Weights of a small transformer language model: rotary positions.
Each number is 128 + 32 x the weight over its row's rms, rounded and kept within 0 to 255. Layers, rows and columns count from 0. Numbers have three digits each. The size before them is the row's rms in percent of the matrix's.

# up: layer 2 MLP up, 1728x640, rms 0.0584, rows 1460-1526, columns 256-319
# down: layer 2 MLP down (transposed), 1728x640, rms 0.0547, rows 1460-1526, columns 256-319
# gate: layer 2 MLP gate, 1728x640, rms 0.0555, rows 1461-1526, columns 256-319
up1460 096:114080077120143157060157135139048110099101089145146108165159112123095131104087105070167130149118105143210062105107125185079082083137117169150122115094132139108065165159179154128170123116098134
down1460 096:147101086124129105154168181152147143115162138168127143119146169157149113084082175157108099132102143120130153116188169118158172095073139074180092097132194128140165129086153110138105132048131119
gate1461 089:074143094159132170119129163124152042078147169162119092126162124125149144162146096121124139105093130117099126160140114168072205099094113163112146153139104116096130088089151100117173130105105100
up1461 085:176156119129049103186111072166116120152143141120182151097078179095134123152098147105148114172099089070113109124111130128105079160179129131132122129139078100089119145086133144159092146175165110
down1461 093:078177154127138162094119065128105136118135099113148149168143107105091131147122145199126156161109155119137148110118143113085127083137172120163067092105160217132117135132093146106150139176062104
gate1462 098:087084181131160116178106141101121076143108176157119172133146151116077063070154085124101132119164157062164108163123128117140209141183142178111096120098090173115126076171118132149138173110184176
up1462 099:137120168132118112141129144130062159122088146193085170124128126156066169134137141187122129146146185124184194106116124109153160163137120153158144065095152148124215175137098109080077126132123153
down1462 102:149119116122142137094152133117122165179115141065125176144170142099193077143162150170142127071156147065112102104098137093145059196142145172141130082141163180119114102154147118163084132120104124
gate1463 095:080143130103086107121077119126158132158100104092139152155119135117172131148100131136134096129133164151112170100095098117122090109112159089105155117156131155080117113150203121147156148085174097
up1463 093:107106148077181056104112106108136112147109095153144149135142103116117150097054161183114150122126125135101085166098115094128102108149108186138118126073095159148186114179119083072192157113175143
down1463 096:143109117099141093115115127047090108122164115113100145141099114149172114084137095117147108091125169193117171128163180122126148142108112181145127166167130075132182119141155104140097153143134148
gate1464 091:135088070178167120119153135116132132071152049120115160119120100143149117144203144186110172153158153157159086101150183156174103061095160116107092134149136146138099173124166117151106152144131111
up1464 095:180105116097161181081099151162172126170155119172143128080148152132119100110053138077070103150198146162149145106141105070123103177129048099143109114098155129173092047121115155131140103097135106
down1464 094:122107116185142145141161095126106170086128157133170115102152158126091078148084104137132153196153170153141128107124086112078160133090086194147153103137164141048112085135137183122122139072124112
gate1465 106:130176102095183160163235170120072190140130105125132194161166122084102147130172144129122131153201142075123101123122186080099121128080166109136143089115094134081126183123196115150153163152074156
up1465 102:136149045130158125152104104104152129141116124140135097133112153137116131147098093112047123103128127148098150054111104108130089086158138130138154166106160104180067152130112159066123168152151113
down1465 097:164130050138175128111127143129142165130165110091132061148072144220128137113111129121126099088084157142095151097143078122070125106231101128156155143115146140168180080122190176112132107130115148
gate1466 095:144140119115093108137114094196138127061129135090109132121087205199099134075121039107092118130148074147158095084133194094109124143123144112178138057204178174146126152134063092110097130191127150
up1466 104:155135127074069090104135079143113144116144161137139092116123158225069184107068135169121121145142169087101159111134144119152109111151098149134120125185157169166112095158138133131160149142193075
down1466 100:091089130093116115129122099104161072092140115070105120064085159134098151111154113116092041201128141144195093112102144170103110169158104170133126147130166143150146152126131146139139112195081173
gate1467 102:153113074174129100078151127129092194211084211118147172113130150149132100130141139157115114144118149131097135122130173119140216079132154121077128107135115159079150107082130143117118155171190110
up1467 113:129157155086113176168152114126140157058137105105113117161038070125156112181107142121139148109176125118118110103135095183178137126155113140095144130117169072131139148168166164173167108101038136
down1467 112:123146142132094135145113130140168070118101068140075142049115143089042165137136121099110103122156173137229136148146117135185150134103129117165109140166098105181137097176125132121092137172130132
gate1468 092:157156143136113151151119094143126157138111055151156123086150128084139077133173101088064158063154174110143111127166131091095109181135107151175096147121148097143161121157129101186163112100122091
up1468 092:191146108107107068152136124116111101086152166124107072122189145152092105079143141121165189105107116083109132111140137078110133176085123108125160042137132160143142164075095088092147197152085126
down1468 094:148060067148151136104139133167051128155108183061064217108082110104117181152116134094141075137101161115172143098086124123115168125153144103172161194107116148168098119138155198120144122088149132
gate1469 102:120122124130137116098178125111056123062089143120103091116112094090097178123081130091182091073102141109101113111100112077156094148152209115154119094115089122133143096134122146108074121157142107
up1469 101:110104134186086126135090147119156109083151189127193113124167134095151151127096124168133186141117142039082121089167122108151094135070087133132134107158177157095101106073129110155176207137139102
down1469 102:161163111190139181101135093109190186086152196137089145172154149129122132126155144124141094161094108133127161132089106116162070124165102087139125124074140179155112131158109152177121135147086099
gate1470 099:166101143116100088091123133134101093110132110159114156135154137118156160095120217167065154149128152177141131126147170101102098101082050095102112146129170201124169141109110162113180154124120119
up1470 099:097108132182134116150114117139153091123122128109110118142113115195166139126147207135074113143133161174131160141183081137126117115128139122125126137190180121122099127122053132137109123132138128
down1470 099:121110090165131097209104148128133086161157122097122185134104111202132078138154141140086135175101114192141140125129123153072145149153124160129109167164183108117132121130137107159113127169146125
gate1471 090:128171138113065081131130131099102140126120119200168151147129113117143108122021120116105109192148150112199117102113078121167165168098163073086111147160180168078146125141127132117162130108061116
up1471 091:091136118169134090112087129093117160058079174120133141125063189156160112125135125106130103105111178171098133153128161133118142126174118152133134152105117152123095160110196118110177150154143098
down1471 102:126137148133199129132146165063117116109072155065127087141165161096137147186106131100095151103212149140131078152156208102158157170131119185105138108101103127168151116046115117109118161141121106
gate1472 092:083141075177169144155120133139126130085129110157181128125160111128077114142161067106101100138125154105140121109102134135150078162175118144098123115115169118119137133163127186135146094156086057
up1472 093:087118111128075052141038148155163137128133189099186196149092161111113094115152193131022143131105164127107149147063167128138127140077121145035141097151132173135155079067108070129115132120081076
down1472 092:134132108124159152165114126173091153114151102130102156125112191122143086137093103207113106174095111133127156092136176103103108108099131183163126094162157118110074122133090105140152139164135118
gate1473 102:087137127123125136083203134076106097147145093141120154141106102144104149075092045116092079117045151169129163123122140135148110134099169066090142172146087129108163130101139118149087098121129126
up1473 100:126110157152107133140143130119099130088134108141084071145150120143091105162127087146144194096120140107108095118122084097116140134113203145137158154059096145097116125068112149152157137150109175
down1473 099:056089147157092099095127166134085095132166147070139135059184144129133167170089145123141134095113147163074123111119095184116146138093136128076146194087080150117136117143152132102182091101097139
gate1474 075:144090085125128131097127113058101110130149127098111166071126140133116152145146126064147122150123134168118097088112039144158142142195134094161159134155160159158088109175095089133124148124132162
up1474 071:139107131110099096123191072074103132133160195130126216145101112150131151127190098102158112137151092081115087116189075096169148154172144068161145138185156146129058150196067079114189169134163146
down1474 077:118122131179112159099125078172116156182154143162140136139177096107140067162179054193164136160147139148104107110114105167106125122172109116105123139130096125153142099144125091117136129095113119
gate1475 106:175076116180136107129126143152098110116107144055140182163140080137009151129100086095168138132072129124158103103128125124157143104114179141138130124136138107086168137111107097123124085143149122
up1475 106:137132149124071065147152145131125096097140108163113177094166088164125134146106142120084129102096179119156111094095109140127128108141182104131074119081152199125075176098170162131147113091081114
down1475 100:155133077096135136105166157143074196192131137168108045092177149167131127147107099151145093125092157174132149115185097118151135098137131162136139116088181092116143131077203108118157141125120090
gate1476 099:105134148139149137178146134134150146093087165106126152121101147169141147094160173159158157130124114208127131145128083131124145148120128186111161131145167127131107188107080139140112167155105102
up1476 096:222136156119130203156185103110171147117099170106100196111136132147115106126144140115107124129083101151100106124150128128184154114127209114111149147118144119179146155088118174149174152103117129
down1476 096:162176178114053127132097065084089178172137155206072180094122097192115119091185143094097101136131122156115104108076136136151149113143118119151111185129131164184152177062161104096149111143106105
gate1477 100:111126103108162113145118145055219134148137063114179128163178097162144122113153135106228143096136126159068143190141133099186189112183110150108120131126148071110082095153173166121090173120102176
up1477 105:139161152110101170115107136119110116156111131091137126126123121108093119108099088175164163161155130150094090100147091073073160056067151077159148114120096087068155066129153122139144100117157170
down1477 097:151163126096106166109123157125127152158118107098153123149109097075163135137120079107116148162165177170128133100113051120130127130121161154130129167109126122136097141123174106148091131110162150
gate1478 099:117126108124135134144084138160110094113148175147132113107112112169132091057090123169111142142122071102030216082106122108147104139138082144148199162175169130138133136158131157118145158149120121
up1478 101:107135135089127134118108157097169102170172196101118184118152113138099108064054121121086125162145086105093185062120091157102121084069141183224229121141118113170174076112102114140170105174068083
down1478 100:096077121096157144183125161104165189162128172163090126131133162181121115131067135120174129130060085084096107098211099131130112123074143094141125094142067209152147107137126153163122180069072119
gate1479 099:139182113106106096118130152095120148112137126093135150097131160079114121083068075098085113118103140108142057102124073099132145085145119097115208157163126140162077110213109174101117186131112085
up1479 096:114087129138136121086213131104109104173101123149108159145141103132097097083160125122057116094072199097184163153192114110094134119127094121111137122151135119145164129135145092128108142157102106
down1479 097:129107089140117099096126197167166135151102130099165141129150052125161144123148120160123082116062087168162133200099119163144072151147135185158085109149115153209144110120084172119102152076151093
gate1480 097:133167165147133122070110106088157139172106152133121101206109140238120086086133151138105121088118102107118141138158165119098091113156077090175144105108110101101173116099148097052169130134094082
up1480 100:112095145117161141137155104136177113167079117183070164119065152140184111138127184117099125145107099068098116164181130149116173198089136095112135156146130124102142124141165159126120142113110163
down1480 094:114115113180144118154093158164141134098146087147166123128122150075154140197118092166161157151143171134147096132111136125125086105131156142097119082045145178212106175122155107181066130159131090
gate1481 097:123101086111144049108094174143161150201164131113160141094107176157119108117130172162124092114185107139164189108063152141171163117199133093155120192173104121147064106194068214154107138106117121
up1481 101:100123171104106122185167049097127131063120098123175111136128163100132111105107112099142142134113132132088096077168138133139142106090061162114109151112141146109132134141189162124133165147136130
down1481 099:162095154118127104164163149127130111155096142175113121075104085137128099113100134130089136149099140087073119121122144139128028118126140155174148124103119168112176152115184097103134131191151113
gate1482 098:133124094110110119119131117092132145153135143080114090075120127152092096198089099152065101141077193125129125161078127141138181095133147069118124121168161192040162102175155117144116148138093098
up1482 105:141156074134141111155151134147123147161130146125128117106061139124158067160103098044151097157163148111128197083171119112102132136123162121130077114111203112133077085093088197147164137157176125
down1482 109:053134112176116156159090145146098114088236097023150061061086138108100099121118150110075111155050135067161115097147177219133111134125170130094108150160138098132130085085143168175140094130073087
gate1483 087:138119166116134156107155143077145115112089096170105145041150164141163100183090105119103162144124147181160093147153121173158153131140165145131170148112154055151112154147091137226110101157133105
up1483 096:166084124106130105132101132133129151122161114095142115153107114118129116142122110153126098200150108063174157156160151086117152144128151148143109086217126149092102115119128061073122154232128156
down1483 099:113140145117104125126170158078114132182120132110181163108091083083120123201119155176134113132096164089154142072112110084156088149105119100119133082145074197113199127121150036088133128149122170
gate1484 094:113150058101165162214124184130074119109137067110185139140173136121123129076067143152170086202215121210152084127119125112197168177143116137155172138166091105158118102061150111166129124133160089
up1484 093:102102075081079125121143091156092146116121125130173137091103175169162130163148087125121100140135169153146168140143163093145075120125128150180110156092150164187122068124146081149157152108115113
down1484 093:096093108114042105107177094157185141123134153150120100071111105162186127137153070201101127149139103169191081126160079121102082080110172161145094149150155196185141105070143155097044131162157133
gate1485 091:124095137190169137116087112107141118078143119102118133124163104135177155162147142137087096128126124165130115078221164068181101120170167177087144114151101069141086153160076153136147113133165082
up1485 091:119106165073099131214127132130118162158163104114092109169097057130122106086055107149117173120142162163144195100125149149112185096138112123138116139093210146126132096116174111149131137127102114
down1485 093:080152123134056164068080140110140107130117164135134106093148205115149135163098158107103113119127109122177097164124145135125090105104094126171186143118088157159135097133136144195138094105114180
gate1486 098:093159104130036193119115160134094067087141133131081159098116078086086121150078153137144146155156119106117153075163145159120156117124067126159152127150187121108126096061082147100113087157146125
up1486 101:151139116119103123098128073157109127065122101134153174115123102121108118204125130129136177083098064099196114142096161137199173145093148180132108106166120124107122134164171142123118154138123155
down1486 095:199123124147068144137159126142186163134111153161137170117149067119180082109215133154155124119142109163130119121110159161120140107133159146142155113122124151160134134155170118123070091146135138
gate1487 090:149088105150185145190086085139180164113144156142098161058111066154206090112098115153115148149132175110117087167111151097127159096136104094107167118159139126066152165145050170119175113118076167
up1487 093:124168118180102125146154095136138138202114125070130110113123102159178101147148026106088143091084193120158126146073119130169156098170106110168203075158085077153095130136051158152134118137118129
down1487 095:173124133100099091169130043044127187150132064105162133152127141097139129115104134127158145149151129181143096101153115157134111076094075137140164126148063122098142109160067146124077113135135248
gate1488 103:143117146114111140173120156107191189143144104158111157158130097094101201087104116114132084145180149148100167167119071102094127136142058093161104096176149156109139193115123126134108137176123110
up1488 106:153098117090145099129137198103163109145098123181168141051105154084094185111123122130119170142137126184170165157177116078136139176108143145174176110138117069159088137160088059096171105176124132
down1488 100:079094167118153130125122185057109062101162135081123079099151145137081173054126081078126155154118070137136121165167067136123126180142146159133138099103126144133175189106077195130084132171118202
gate1489 101:146136080140142169140100157146166171140094137095099105178122149156102177103119095155127115108083112136158123117147129127125111146166115131171102177110154098107144172068126146203204049186190178
up1489 102:126143126116103167100098140172132150146138126136095132150136131169133121102115133138146078092128159126138131116158132146096166113110131132201137084079129104095151107136209151138137150186064119
down1489 100:165170111189129133182205099155123067188131142109107106168082122116106134125123101136092144114120060119056071187061158142102107109158108158091108083103106142103058143107150155182119133130127132
gate1490 099:147081117140129145185128130154088156176130145091107154077172135138216086168127084128124138171052116123126162156160109100132122121163126112144188113094146120081140105129110195124128104139067132
up1490 097:199157130128159184118114066108135112104136095132142180156095139098087167091157102074182152181146109089136089141128076142168093155094176191126173175114137135216132079102087135167094114135102128
down1490 097:079109060109148157119092164194120115115164174160086111121168075160136165148163105149108070133145137092092121143108122180147105133167098105128123083123112075198123163147105111148099126133108113
gate1491 106:179134149109138154144101121111153140103141116093089123104076155086157139196073122129115135109166123162094115129082165058137172094129132153084115111101099157166165107121132107136165067167090156
up1491 111:138142178101128130161129119106174132174130120087179071093120158116102119118096079121163162114099103157111108101132192116136121100143115101140101121196101086178142150119169104146140136180138074
down1491 103:168148135125111117156106109080176120173095112094156137090153114122133144149135088125113111102089124149098128124101121200078143113077114112169069077161129061154151101085207123174154135128099048
gate1492 093:125153103188111079169156187123106118129121087122126133153102155148178085218150114120106165175085147128125132152161124150121158144164180173130101118169127125113132167124118084110086133083238106
up1492 097:125118119118117099105119128126048135135095088124127097118126110096143208147104164156097092132054097086145078108089183155118158155129118116114111132085142168169138120130064136130136147110171140
down1492 095:145119096153150121096129129101158098128116113124151083119080154132134115114105105128082145131090134143146138139115144123145133119177138149166117174096149071170133103102114134129126126170157134
gate1493 106:082152106054106108141111094054067113123066109134098163168131123113176105147066056086178089171092173160138108081102157144138164114070119112192165162071146119156147131167122080105120137211113160
up1493 106:187102195070121095149153119096108161211133164145141078118180112085089232147137138089142103145086091169145047120164125113133114113110157138130152131120101124148094142132167106178152163130120183
down1493 107:154063149159132091143156042182132067152159074117119070124137160101148107128068095095147177126124120066136149176129110118111149099144167169182139108155101141131127126093234100125117165122172104
gate1494 103:059088150087079141101112162026099104120180099115138149105097158197160095136131123163096134104102126119155131168096121113171090118114082103159106162121145111181170118131130078126140113107088142
up1494 102:184132077067175094050143122166169041151142072136123147094104107128139122172105119065063108113096103141135134105137101130101159127193143141114082064124118098192114116112182085115155065134111164
down1494 100:126158130115144142104166118098196096119178044122133146126136162219155152087107116122104115140121145165137164126117085071150143131123176103078095123120090131141165109179091128145125147142135117
gate1495 093:136084062124084097085057161112157068136160097112135101167144132154187104048143112093110049156118095129129103126063170142091150099066157123155137074095123180168134112118118154140101122081162114
up1495 099:102170117166099117148116138155172220139135106138069112092140133090129176125121093137123126172092177122168130137172173193103076126140149155136136112123096144185112154138097152114119084180117130
down1495 097:140104145079156119093173156133135116160151116120129119139137102142139134097128168059113158121125114140105160135097124202150079116106095111135178133147126101086126102148090156128137072147106172
gate1496 092:117126111082115146151100168142117097123137210101101141121107176137183191142143144197107089154106186186167094139071128140144083155096114152142101089142127226111148109098143145072178164148145130
up1496 099:084141080115152203155162205114121179096107104119142157079106135112087191102165097109145083183125111169161152112139142149168138085150131129119185165120125101101150115124117127094112155138097095
down1496 093:114154120146168135147122101092182073150114126085129131105087201163163157076104125106097161117090172178138102051118111142164099148096078222127113169096165165148136153135117108121080079183074147
gate1497 105:104149134103152098095145168139078223094148158130156107120126128144128087134076133147171150146150113138096101188116130140119137058138084101183138096228108105124168111106138148214144131172146115
up1497 100:200096117120173114094134151058074122112102114141150152132127109092159128127139095110074127074068153125139123135061160091111119051174210075143126155148133121176054076126114088119104159176131132
down1497 102:176100169180157099095128208078074157135176092109138097178111189100097139125088177127174132144201115111127096151155160137114124087123127145123202104129160089206122128125140094137128101124133118
gate1498 099:178137151138161142171065092174134141131139103162137073133117102157122084180098140084186163119125095139182131162123071128101122187116164094043135123111119097163201139079121191162130170154130094
up1498 101:126150144068057124158087117138107168166164166140118088131175086169193184153107134151187130133138148173118127152111153169159081071186144132063134118122150057119062106139180118106149104132142143
down1498 095:139107145158117155138098158160167152204174163108162137102152083129141110116120113135129122138150135165127124106155165105089164103162111056198072186098085147125131088049140149154203181124139098
gate1499 093:038120102139138140133165118055139119129124148152177114152145110151178176171168163141248108145073108151104114115129097142190171136138134137167162129113141114114065112121140158104113112153161097
up1499 095:192185155117123097097133099123115088101124085084143104132088110132093076053146090085145137112134090098154148166087152139118113125104113123082096182150119167129132144100096133150103082078114120
down1499 096:155096169137119117118105132127138090144129157099128097170134121129117122100123174124109074160077094086177094166132172093077140066149121123111167145097104164115159188181079117111114079175199151
gate1500 093:105102115157079193114111171097167104149124165143134102078109113137134058147072155085132180145083085132083118135149157142122122138215152138176144115098097119145024137131183076090132162165155138
up1500 094:096105093169160143100092128125105143109119144140115138091172169113130139094070144113103136151152155141085086136098202169133090129140110171178147189139167135142115145113199167071088132116122119
down1500 097:121117083109132123093135143138120145155094232055144105135150158128147149111209146166180103145115205122107152146139111153131118131150110123142154122123202088130097126147133144109133111152156111
gate1501 105:136135132142106146119145132118172120131096102156153094162082146154135192140168145098102101152144117103160136064176121093058161128134125109128099149158144145117082097103164154130168099091062165
up1501 104:068177136143137131107109117114145094165112178149095132148146083090088115092144167105139182115130134096120186147139147098171143089157115118130190198122091133055135122110137150198087242082169190
down1501 107:120136100109198121120138162102128127161126153132060113096151122083154161166079144128096157164096051093142141150128145113120141144045142107089126159135110138141122050141098146085094087155133171
gate1502 100:140142113055159135103115213114102158153091168154150115154082131103126176175133143108145163144152113116124139120133101103146051140184103109143146184100179164096136025042143142101177142145087110
up1502 105:101123066122153161168163083209157128113099135189093180120079117152122147099137170146126133153109223160104137132116104072045136128111159137136105117114102136165121132170106119146097075103103158
down1502 105:157116015141079149092180095184144136137100131144080111119117144149126072135104151113135027122101228119161080144110122063063114119115133131127102117089158104158081178150151137118112079120157150
gate1503 088:197155169143132159126140171091093186149096119166157111093152087089080061121055163100111143083107105106209141086160111109126133064184161133109124096117082151197166108133103175096144118130157116
up1503 086:164154158057129175160131150107096132172123161168168121159147091092121099125112122118136100183125094157136092108109109214130103100144163140148116169139082125142140116122140136136124092130105114
down1503 089:081101147110140083137131146136133116102066144126186088114138132114158189188143131172114141129092184203065137135104108101091133153065132123133167148056177156130129118109141102101158132105124153
gate1504 099:131116169118191130142120149136080162151076155138095133106147153125094115166105133145126193179133139175167145094094139066175078117119085173124104112130135120167129050103121176106159183126101123
up1504 096:133091113183091189132183130104125117165106115159143135149094169132112084140148164143150104167170123192092128158132124114143139070164191166120126125153151108164135141155097156160157128078139100
down1504 099:118141096182148149085145112096133100169073104106206151148115160105134117092218118114118142156111113149111156120100128155148154118118108188145108107160120111166140143123103136114081136106134068
gate1505 087:133091082131118139085135142139190122114180123098106135122169185183095192171107141096158123134123146126113090143109152109109094124141144121135186123104126175138112066125140109167171090120134165
up1505 087:089133175119108173106177117124095089186145145147161067103182130142146096140175085188063089133118095121145144110082036145129176072125139150146140120184082147140158167113187128104124152138099122
down1505 099:097182153133111160117120091098132140125143136070126093128166099160161121134109099136142182115145127077121166102065115120149213153091126112123084155104169162091107141123137157097142112179130199
gate1506 098:129134093166122148130140147109127149127128141149165115130156116130054126139169130132123123104159114063174088113150131107076171118112135144062153137102130105138056180122076124085111172073175159
up1506 097:082128098142168100082143072156166155117162096120111140163115123145120124117160182199127124179089100101057097150085131139159136144109122152118181134170102124149147105126129121125061127122150155
down1506 093:195141161149131138160153097132126109094097067123140178124150072118155146126187159136116130121116157162122123140139106134153076155146172105156101188096142093096143142125158094195160138173042102
gate1507 100:138096179152178135175132131066147132157095114155142178139144109119154149106149127146161115148185114137131094161142157099163099131083138110103149097150153168161127115094101121169155157068116215
up1507 104:147126176136177155092146171131155148136073108137134120141183166112119154123155151119086185125088136104157071120157202106149115057125142093112087124135091085145150155154069125052126142145128165
down1507 100:155127130122092156148109142130116146099080082133169127145075130157089136139187117099151157070093145069170145153139066141120097109108162086173124116109110148157085167136097128085086127178159140
gate1508 094:112129142141164083169094133165094126090131108084153175170123100142138163133193088124201156147144146142066077129109152126123128114103171076184135101113191062148136147139143110143089146150077199
up1508 090:134153123155139147099120099074118115101132119140175151129113065126095105073151089118088165152105160132138170139089133132168129183128120136142074156093115123112102108138078119144118116097157102
down1508 096:175135113170133125101103099055096115153085100126104074160183081157163196083091147101155160085084153098123127141152134103107155191124167108138097164117170143099127101130159133134112123128103095
gate1509 099:176134057100111114068120092135151118079141097094081156094143117080176122138150129124141143179108157093158160093201151156089161110089157149092123072119147096131089119034111136101120120158143116
up1509 102:135116195201150123114132147086145141129149123164180102158077148151065095094129126187155120098070190160103069096147117159121113130131116119122225116085142166117132142169127128126139129154165129
down1509 109:120106201075135066165153153089134097166162196181145120156107143152076142139202133162167133093132148125113139125089158141131095126127124116061206115149167144140127131119147129095143091116099107
gate1510 101:055191102103169133077169169141143206090093178101086114104155085068138130154138126094115129147162121185137132137101197160084104122162098119113148151096124198099076144154121127078191101188073102
up1510 101:123096223149139102078178119084130126062121123085147115109181071108139139110110188119169170116113131155149128116118146140109119129154133111116099106150144181167131172087175158069095081151072114
down1510 101:141121142121139162124161155088122167086131169122114125141124084127152110131135127074146124149085141144079142122106138145102133090117155113092106144141109124214084126177151156083149144082166093
gate1511 096:115113164117112159142098162163160153117130130106147152157102146098108127073137179113062138160125120128132113163154095108124121113132070135077154111147108179157134112101135179128135155107130111
up1511 100:137107154146163194134160167119127160162151029138089118150157136146133085144134171102132119111125184132102117152164095164129150185104118134123103124031103105089087102171175095118092107169138154
down1511 103:134057160179147094139147142074156164161177119089105174115150199158130098146119187137077089126092154156121154162148049074109164166086134129114142078086099104162140122148129089154149105143178137
gate1512 098:097090090171151151123143113089105151104193078117177088075173112121146129076156112139141062106121178069146124188113123080093198109212110145074141160090129067117067114213108130088116164139136175
up1512 098:136121146109059172144118172186153111124085113148103047129124101094114128125125135172123162182174120101159065081109166144136145115054156113129121177069111192094109174093168130132138134097110187
down1512 100:108094107114130092189155157163081116125070130133128135187076101173122153145107185189117090091104064137135156118159090133141098120080139157120126125094131111189172118120169125150155110089195109
gate1513 095:108149143133153202131150098114127164142143157171088165157178121148121083096150082106122123085147126103130145092138133068176146101075117122076084147109166151066105127122132177142124101108155158
up1513 098:080151153150181135095134180106113075114150191140160143092080122147124073153100109110167154159110066123095091155114106182077111164120120156094138143130149139078122131165124170157057133102082098
down1513 095:094151097161098116152104167132109124105063155127123181149069129146120127132116108142145113116020125011166133128086156171166115148171094131110152150098091124158160091094115119136126125071126138
gate1514 096:105040099115160136102107131103144066182112156071161151115123114150109120114118103147124168092179124135096129072108126078103171142157211118092096096119075134119154071120136144090091156138106091
up1514 093:181040139106131152178108118151160082115159178150114144135119091133099162107108142163144083098138128125116116127136115160129147160139180130135052117105118103157119148095105137097112117125141182
down1514 093:179117169083125182127084157166098176103197145135149115144076186169118160121119081124073070139129145153092147083154128123066041158111072148138170126135134130117150125114137132106132077084107125
gate1515 096:166034140098147161110219147183086115103083130141146179104104083169219143126153093085165136091176068155166134148128112135167149127183103109132081077123141065141118136151125120142156144093213177
up1515 095:153188138089071140170108148154117158139111108144106148102183082123128125122087206115062115034171124178111136175108115100116154111118094162169101111076096158115119151160138106120088108125108107
down1515 094:071147157140132072198142117157188124155139120167132172092072142083160115066065172146155080100118103105157132138071125129131158174070176074086135094135134137123107121095163084053090158092113116
gate1516 101:127107155143124150054196112133148115103089057119163111134147108173088091098154122125148120144121112159148105183148084145079172131144086166199121092096116113083124113240110097085226124089154112
up1516 098:122163070093072131160115116137069123109102072155088139128116096106138092139169131143079172169135127041104146125183180090117132162155090127122107080171101129113116134114117076107062088138057181
down1516 106:073123123119193126133137127136158168121186161149181119146144152153122092141082123134155110157139102137153157135118103105148178152153116181170119117173101151108205202103101138171153124120152098
gate1517 092:116091122122146113107153148048143058188122135098143144102122098067165150156180095073135048154176129099120154126125094138132142120110157203113061120172125152171154154144148095113193113120160125
up1517 089:108120180112135146107108085101082065137160120097136142135139070129098180139062129099091037189148135061127105097116131119117153080146148132139086184119181109095129106068080079086161128106164041
down1517 095:171134115149111156169125136096116108141127140160102087049100170160150185137129106064108105114104125094162102075141114158150198092137184113106156125116150170123209125188139108137114109111139127
gate1518 099:127087134227055113090174167088136153121148126184136205109164157141141034116178214159151138127183136162147149085163060141141167179097134149099070144110174116093124149100141116105123157181149153
up1518 097:136101107145123084125065166152087123145099107110136148138115126111131111185135058152122118118170068164091152054080130106136130109116105131186120085097129174190138153094130108123088101094141127
down1518 095:131109162122124160189092117148117146123107165113125085098142176174124093128136133101140120107147161169092150164100145164142137149114079073177215153138122108146142187102130116111096100129103155
gate1519 104:144116173098149090147076149073089163105126163115150144108133167108166149102092216144177129125117164104076133174124161168114089175132125138170132159139103097081109126163113149147140143166126173
up1519 104:176121080139106131132135137126132152165106124093130133061115138138174167170094143124148134133118125137159074058106119154169121195159157178119141135094153127106125101125125150181131154153120200
down1519 106:155104162114090144124076149122129180136130177032117120107129172122158185130129170117113145188081188125143085138110196178133067144187102115184104150123143096128061112145133136141107090130110141
gate1520 103:127160161101118095161066171171142093113172123132135137131189137092178099110080108114166120108094137135131128094112062114157123107117141193176106102121138158134205132078186094175141107137119144
up1520 091:129125120145137111174080078166106132103142079114081102132124140133162108137203080142128129096131105130070153083159157176129071129153193178111178115085102103122109143115082115161085135167100129
down1520 101:118099132114075159156113128143081132172159172156122136113126121172129084150141114136188119103105127130146155210143113110131138157121180119133094143140143088120168113149067128151161102094077118
gate1521 107:141164174100066152123166109101153157127162130090058107125175111136160152121140187101078141108153160104150075134124123102148082084095178073125141167192114160131124145169084085110156138118181105
up1521 112:132183080115095115193125131142140161140116081125134083178099089130169149162119164127114107129161138112116119143136151118136093092108158098089147160165105121183146120112116114059161142083141077
down1521 115:077089128142136160140167073128141186126135116133163053125136196113136114108150172112097176145127148085122110100119111064123104164097129130171100139205127157171099141146174128174116164104164099
gate1522 099:155118152105123087094125104149152115109147132120246127143185182140092119098173113129149090162146166141208130068130099119117053155119118137058121125097188135113091114054128166152119173130106109
up1522 103:108127163157115127112128173088168134175070102124100121093127161100164125078170132159109143113107140125109138065104163110135161066130130116095128183139088093173113212110089184119109172094117118
down1522 096:118128129153118183126132184139176139088130102081138131149155117068142102135135160169123089103137158111145068183122101177141173152136098156126138121092125097126142165128064183173108157169053148
gate1523 107:124125103068135150163106194129119124160152149166139150148101091094063153134190147124112144132145123148151113081118135112132103109089113205097155211071144151129128093099120144157128190098133135
up1523 105:166142161123118166139099170157155120201087133129156136098107096130063116115146141171101097115149145174138120082161102130115098140156070148071139113126075102104079119109098120112112177077156169
down1523 107:152173103101147185139077128127110113123088131102173078109168106171112118100167098080062121132108103101151130123136110106141099170153098121125127120114151080143139137104133122101177082156158113
gate1524 111:217135186144107100132121134113170140137110145144121087096108148134146142121105116122133113119122150145193140151141139112072082118106177141079176128120158102139132193114118161146160101132152120
up1524 125:130127162133126095119177160150061158095088120130148135178144129141114133084132114153142170138099189115048139059146176107123177117150121183117167091123178093155127141110100139170114135148156074
down1524 111:138158107096124146083163101143106120142131137145155156177134126128131169174102165104157095150133185115114154139133135147120134149152130092133129169185127079116123121086131121181185148114195147
gate1525 082:118166067131101137150127172102111154131084107115093093065106109062076120094092123158139144096166147131165129109168162136042156180158130118087137123188140071196093182168147115126050135095109149
up1525 086:117096199159143157073143112129120126121102176093152154158183135100169136122142099170147156177084148161169120166124143177112128105131103130154102102104080114068182156155136147127134119114098150
down1525 086:087094125146067133115118133130112156173121089086141124151132114148160075085088092106125171113190140121166143139124189111039133141084098176169148088086152133139131147101128154138178084145105134
gate1526 106:084138097152146121145170127136148115142128112080131127156126089149186096134121093159128140086122117186116185140195123134171139118108162164130104154140169132144143127083127115159123039062108147
up1526 105:095096086123115098132206153092167104100146151096160148157102111099128128091102097122216099151147114155140123130083138186171170133099168142081127076144175138076158115156117140154084100146142165
down1526 104:139107097132143113139123158060139086094136115124067103086102126181162108163160113151188116102154112109139090074172156096136131152153138154114146141167163119148114114217100151194147185132146147